Weights of a small GPT-style language model, trained from scratch on English Wikipedia: RMSNorm before each block.
Each number is 128 + 24 x the weight over its row's rms, rounded and kept within 0 to 255. Layers, rows and columns count from 0. Numbers have three digits each. The size before them is the row's rms in percent of the matrix's.

# layer 7 MLP down (transposed), 1728x320, rms 0.163, rows 154-167, columns 0-159
108:129079105137122181173124130107151112107124070142134115127143134112133150153127149139165117136105100077130113150160144143158120153097128142131139139094113131141106091117118128085118113121101102142151121128134117118137111098073154086157144168092145134124136126132115130126105163153080092143106125129128142133146139100108096080138076131126143164122149143113159144142142132150108141143104160133125098146168167137105180126164115111157139136106142088160148112122159171123132170186142118
103:121134075150153131158148160133106166107138119134080104120124116143138097149156098141113130147137090141121105110130137122097130129128133115097131140150084106124154139137154147139152108140112156139123103133114086130166117160169108128098096116171131139145139091168114176149133156085137103127149103122113110140097099127104148113125148172112150125063114145130132133135179121117150136160142118150128128133146165194131180114113149148084156102130112162122126125095165079132103123147141116
102:109109148093104108172105166088123143149125148126146109119118114118112075179120134134113140159165140100116134118125114171136145137145127148121103135174137121123160150124156183130138147126124161126126144157160162157156096111142146074148103102111098113124100116102145184114096167138136074084142145118097118125119129069088096144103122102134182137129140094136134141119135095172136101130105120132137109191131129108109114115103126153096135123153138123139094129108144096073131128135155136
099:111156119155099117113140150165108116144088114134151131075120108126113166157099113127119189080132144147145144106124168078119132102162139152087103160127135136126148165179120106127089094103145098100180110117146124096098123114148094125132107119153141124091165110133123143145165111161153137128127166131128118145094160139089087121120110140140104124081099134145113119109133124097127100122124141153152109133142114117137127084147133137103138132150125120128123120147109075129091120120130134
107:103157100107196148144098119133102155154126131125110115111164123113143126123132168123143059148135105176120104113105113150133096134116129156092147119185144144117126107153129130118134103131127168089134123108100141126131155133110139082126117078138098126151134090112172124113142172158102063111144152104143130132108127130125152121104162117103128162083115159133131132119128160123113139112133146132098124157148136124102142137119136105123123148120125111104163104139147094095096100133126114
099:136132121117144077101103127121153156106101125110129118126141102200156090126126140142139099123089113116097152103157108131117126152115153101151126078126094139102112134118117143119118132165092145136159113108131069126115157111123143188144154130117131160108133140085156107120121124148084152145150148163140139093160141105119135130113109097123133146130122108095152150141116125105189126113117103151104136177115116167165087186150104109143104146122128163175090102110126137138044116149138112
104:112113100102145094133131125128119133136130104110105154113138149143136113134157118150148116107124092161097131156109122141101165138164164108118163134133151191118133092125156127082140124098089146136134144139107125078101120097127109124161167132134140125161113108163096113089158096172098100130155131132091119154139102112152153149116114148073133147151128155170126118116113127152142129156094115126148072120140139136112133135141084111104121090152167130121107130145072130132165119138105151
102:131144135121138141112129128137142100124126142106117130108091133118153135102099124150128123103113100073077113103115142145121150108081120130127137108151116118115096141105139100121173146113156170147088164151102093117110097104097144037146159159121156116108147146140140117140128143139136098072109117136157171107108108154142127127111116131168143154157166127128127123131105127109126152108141144137160082114102169143171125124102092148189143122100076131125155135126123113104127146130165126
100:157143122128145137101114127125127158188107138112115129113125111138117150122124140109162110111173141129172118073134116136100118149149093071143094120137131123128121144101127151141089112129129126154133084121105145139169154103122131166121140117172098115090081118124126118107126116129095168166122125102134108138168148113143081138095161113175101154158119105073133125154153117118110114135110117189132117166136115110077114117062168181130126102147141131089113129121148154123158117108127116
095:166109106170170142102093098130083145075096131114151153182128159159117155130148107108125143093085147100132142140143168129148153123091089162104143117133096121123121126117097163107166135135157087169101106137152104129087125113116113152107111110109097146118141147134138116141148141102151119172107143158134160150059128112155097168129055101145080138128094083107112139130095131098147070118127067136099127114122088118113121151133156137139128145114110088090148194117105152098145133153185102
098:129132128153102144146131175133108110146150133097143117153132136091115116118180093115139127150130093129144124096111099113086141129152137105086101137104094094134119129134147142137124083115138148103165132115120148110158112113134138162140137145145118120123116154147137121135077153132142158145169091132119143150127109135121073191161159167179125144132138143143149137160128094134142128162116138152174060107102119115099115122127133099165123122088077180128150155081114161092136111115149118
097:137162126129124114086128132113150122117148147137120129078102145173091113089130132148131121083124124135167112138118124092148141159103124119146130091127138128127122100138139125140159124131108106094122131129117067114130170119097114158105148115158124127125120127128113164146082122148093134136121122146147132108126127134125129082103110106149124157134083106145099140117100143102059123095108108147164121063119093119160136125158132123208120161136088103144097077137140135093144115116113092
096:119112117118144103135105117107132071110123127126183084161139103128141124140108123129121129185155132142089073181117102124132103115113105096124134100124171104156119128188111160129097093125111128134112148092098053134161147138129135123156146122112151092136147156123146130125138109113133138133134151118162131104127120116157126130126111151119077129114122077143107134140121143084128190163116193139137093125109140108134138161118106116108142127167110138195121140127122157135155125114136136
098:104122130141126161160153062164138152107140138126085115156113134138120125126147118079121145120068138144124149097168147142152139115094152127117166109108135091148145119123163165110136137112103117110128133122134094157131121111124124082130135113132098104089104107116173056145114111165131177125133168087102147102158100114121098126127127152155090082076129128140117124180135144162122182155137106114131127148111165082126124132128148099106119129147155125128109138132140146106154112152117157
# layer 7 MLP gate, 1728x320, rms 0.185, rows 155-168, columns 0-159
099:136138061131157092126153110122137145146069122117112122121076143092140117170131109131123117075112099099156132127150140134155129082128133130149159134086155090120138146111122149126109116126134143123118119125129132139150123141121124135143135146101142112198094147115127168126105148098132136103134124121110097113120106141162099119122134129132123131099130092158115143109078136143127096118114143131151080091181145102113128126126107091132139127141123186114133098147131135106114149145132137
111:099157133130087135122141161103127095086115091176109134111091145125112124142149137189138164139175171139127175146151120155160153149110139154112113129080121126130126121098153136139123135120115163139081134124127121143174099112134179114089121152106133122090111080170148163106136114129117109131111133140138124143157116154119089101112133077127146148118128123146145105116117132145118139149103131132121169134107128084136153131139127155117134161155103098148099111110153121122093109187190109
099:115148119125110133088116138155142111102096169120143148118150148108161148127149123160139067152132113117132152152170125134111117088138121141116120117121174121124184102110135098092116154116094143100111179110109148094124131138111094148159124123152125157187112133109146101129123148127128153169108108116099132145140122147109155131128129146120140109105082181102106118140159125106123092085171131136115130174104135137088139115159148096123131118134122084091122145139143118125108107121108143
106:095177101128159136122124119111157167134151123099126107136161165077120120116108125135081145137154133124138123111136163137133093129097113146131079140124142184111105106113099132128187094119105133164134139135100135136093104163128137146098087166147133141105167149103114133149074132101111115139130144140082152155118137091102113124101122116122115134144109125120164096117130110158128125122084132112108100115114129127177133153119114144112134157108144148155176109110154153153150126141162109
098:095148127166142138111103133125149125095139122109165086150129178129121132152119138114175121090118108096115146124133095187136121142148138141139153143127149099132138171104150115109098126134131132124176130129163095116118069176111139116118098123161112150131151122098059113120139088151118189122102131122131141049144096093167152162106128110140123119137110140121119134142095113095157092105141127136135081146141096126134105143122147139146135129105119122150176127190129109125144110100124141
099:108130128181132172131115151124121127137111156139131121117098175117145115124120139160104154121168074124118190162132105136086132161134105185160168159128112123124132177112118158146157140171118126138147136116127178127170116122121119115117098167117115139155124122100124126138100086101139139108141128123113109116139125124110105109136141125113157118094131102134105124149175081102168118094088116116086135154147099128168183167147125102121082146129140171155137115152116139118126157102133153
107:141095127093123142080123164158134124153147116140166116139105107179172180133125083162105123109131102114085157129145122114151094136131086087102187140154159125140139147137117107137166127122141117122150158109114137124125109102114112159133139108147117121124127054130158158109109135146127102137130122155123170147130122134115118179119121158167128112146160108104127117123115116106118182127167136145077147118133150199155136131145040142133083101126138151105133145094135078120137143117152166
101:164156129130120148143107105142160091065148103136144123128162123161103113147137122120162172139112130143084104090139142121106098103077105171096120136103125141113146107156143118097083150112121106151110111160124120128224105104110077133125124129133123140129128181109173106085086129130092099150116135095111100140101152130165135121102156166103149132134137176120060139107153125080138131143156130124099110084138139123150130131103098092163144135145125107154143136106140140127139118117121115
099:137130138095107143112144154170109098110118103122084160103114167095101130158095107150144135106101150111142073116099125134118085133149099110108120124101127093134126134139119083105116126127105135118132161168136136093114114182180183112104122154145163148207159129127092122130120105136136145168119129100159126116171125136156097133108134130160074120114133128129097116099126132117118111164099176103137141103146150094079131135097143120129111139120132128145101100166156121130110147145173162
096:124066129162125137133103107145127141101109110113096130109110097112090095120109090104114131073148190094142129148139152120149127200133073150130116118111097149127136121151129123143139169168139139133122137147148156135142127133104154132147135089144139092123112122077135156108112132136106132151130125137133127133140139088116081142159145132134116133147123104126113150162112126081136138119137108136140176142106071122075113112162157114107170167136121098185102161117102102169129138093133136
092:117162077151131147138121137132117147143176123119100054139161129180146155137140114110117116123131088109087130120142160159138138106137160090087179125123083141085124087120146149130137122114126105130104104114163100104125112158137123110093111118119105142112092111128115131161112143107091163161107127157137076103143103123093083162133109138141132121124159124172129147138074126161120130168114114126134148135104134125157154104111123110112166134145147157091126143147136149103161129142133074
098:162145136130146124129158134151086144155106170122125131139121158147119122111147113104137127151120137143127118099123150147178104151151129135196153123118125172096142130113133105108143100153098153155156087136132109116107116150150144149111134146145171097152057153166132119134114138131148130077140117122139143122093107144131082174109154152101085096105125114116101154101112142097158161181146142117085136100108150177150128114134121087168111146105141146105144117087051151117125091137151114
100:128122181128125159123072105159121156089114090093093156128116126148155106107147123133114126144186143104150152138136088142130132133119115131110209140123154149182108144098107123126118120126125113159138134123081111128133108122154140082122114146104179106141118118140115129127169121131103121166147112106122106105138145164121091114105139087133133081127173084103113150146117156152146108150156154069107098090134186101123098144143140120128121122120123094137089132149172128177089146110199141
094:149160102117177103139089123115184113086131117156148148092110121144098148148083150175159103107078126134105177137107161109136147120150145098132118126143181119116110163101160146126091121127099105140133120138171129110096106112182109160130133110107132113151117099131132110151076081096158140136103137146127157181148149097112121108159105141144178093093120085139134134099120113145140099097109119130103154149117124078146141137135141153098098140143145110113100098091109137155127131107161127
# layer 7 MLP up, 1728x320, rms 0.18, rows 155-167, columns 0-159
102:122136146120150078179126171113123106137099133153122132106184124095129092146159124141192102139151138140103161164146150152126103139142127143088088128134122119138121149153091072126102096121130164113141133100123137129107084125143108152122094136103143159117149073135138146106113132152122114138125156099105106131131106094110165150106126156110117142127141119120124136162139129099156150149129124134151121139140138148139127142092126141147142135106155146193082116059116110144131132140099157
109:097147156117124131123035143125111107144094140176118149156101147154106139113134133145121088155143131096127144107116155168118142163119172091073095159176136084166079129126108111163169088105108124105111130162131102144112096099130111072123145130170141121109145133093122114150141128110156124063128112102160159131120064166103099104084119074086142099148128144150149138127180126128091116112113113140162119117136124146139121164127124127105116153134111129116115125138126123103095083124155095
095:127105118135143125145173122152125138127141112145113129109158093133105109147177135120095148125067104144160174129127132157164082146124136096154157160134101093100120149156139134174130097112087162115101106088126172081143141137135110097157103091136134155135161129123146103124153117119142163139134136114134161142129143118125175147123148125076130118135134137150121119105125132126122140139112159131132163121150116137113114098157123117118079156098154122105141122100123131091108129125087160
109:110132151169127104125149126144097125162131133088137073130175174127140155134143122101151144150147112169131131165135125136139090109162116159114171147137129102116133114111078125107084130117128123101144128136121178111139105088125129096142112075142116115145130134110138116160123140128107095132124143124110142137135138122103056102110182124116113108124120149131138147143117132113117149115169162155150130118112160150160150176114128152147113133154134165098116115097150154135117090131142141
099:125120198121149140125124102084159117144144117140157142131119146102124131094094161101137128108185133111120136110115149160154128125123128143154128134109134139135115143166107156109087155089129135126115117133112118127129105104112135164122088157121121126163154144110136095128113148111111085139090124138161145112161119155140089084139134134157154151149133205136131083076134177128125132191110093118172129150134083125144104127131137134110133109134135124117155101181141097150178132144140151
102:099140087124158139106123152120098090137114152127084117127137142103135131103088138102154105138147093104151091152119087132134156139174089145096145150199093162144079112127152145124139165119140123096145158090131127083140122187133122134078117111140172147137164129151123144102116093115094119146172118084118096123106110117130105125118164131112136145122094122134129132130145116063159110119089137111157104108139127083123151137136154115138118164131118141112172106116160160159151143158114148
106:080144104158129140139137106134130134090099133113156129137091117116098113139137123086142100160090137137125110141135125098123111124111159169139131124160117151104096121105123145122138137145121140124098114112142101154094115113120178108120129117139128160145083181128155078135158147105116125137148093079147159112150105100153112082138137126170133129128105101103141164134161122163136123102123163109141104144143136116120118161112129138138151131116159145139163125137123176135126112139114157
101:158091131151152132147127118127102127120124090150107140177148128114119152143131131131114115118123154089083132098144102144145129118150101148102082081074178158092166144123121099148129131121125137144067155170165139158195062113092164123108150123183121138116160127180119072090106115099129150149151080115134122123158136116151129143099159136112110135138163148136135120145118114098138116124119199119119098125148092133132133150122133136141148133132131110130140139107106111091159085118121079
099:095147138120137149131130148119131112113096148125108145102116132139135166150096148163179108076116118123120123135143122130132095113114128142117130090119187138104109099172114137067181172125118156112147155126119115118120114152127162117096133134116117130173145115122123113110110131138156144175173125115192136135155108122119119121127146153161100121100177111146127130090120117115111075102115162094088157124169137119105134109083137098115131153126129148116120106137142119089125159191169133
098:148141136138127091126104144178135137093070107135102169153140162111148098138135160098115159110126145082096101096167162126134112087100125157153107112118088133153120161106147114115137131120152108126144138117121176137150096130112160136165112122124106101087155162103169152135133131108161135112081138108099152133094116143163083131133111108185135112143143139116102127127093111126118116125122144106102175101115112121081120110115178137181096156147135160145117144095126118076102144150145128
094:168142141158112128113126119117149132099086059161119140128100152145127080120105141159134155110157131125161138150156062093124112115105161153151087144107144099192142128155131080135132148104123159111187140128167092137139171093116138152114120154117120102103146097099128162105125144160123123107116067105119154110100123144126105104083107106151139147157088112115117126153154121112119113115151147092150170100125071146147072168132161079135117135136110104098118147145142148129109133166120119
096:088117101159123119115154123133112095182089117178125138123188144107131137124124119133119139136134113135125112130117120151121133086104094126152162077117143152131122163167154109148100128100109136138169150122087089206112107114137155169146133096142151144104092120108122173115125127122116171157133129179125125143117113104113137113119159146118161158132165095158160125152149127119128197149120177116117128160107160122132127139136133128141061098212088160194145111141121153144164103140130115
097:100112095096166142114181113110130134124183096144195095116111087102126078147139125110153098102151146123105084117141133128138096120133187131147130146115127047122183093101128086137124125121122066126101102116168160116088165129088144130169115102145159200108164121115138181145141118119148122117117140107147137095109145109128114150160112122127159090129140164162125143103145090094081116132129162140130124141100124120139110151084145143142138154128137142145132153093120121128123111126110114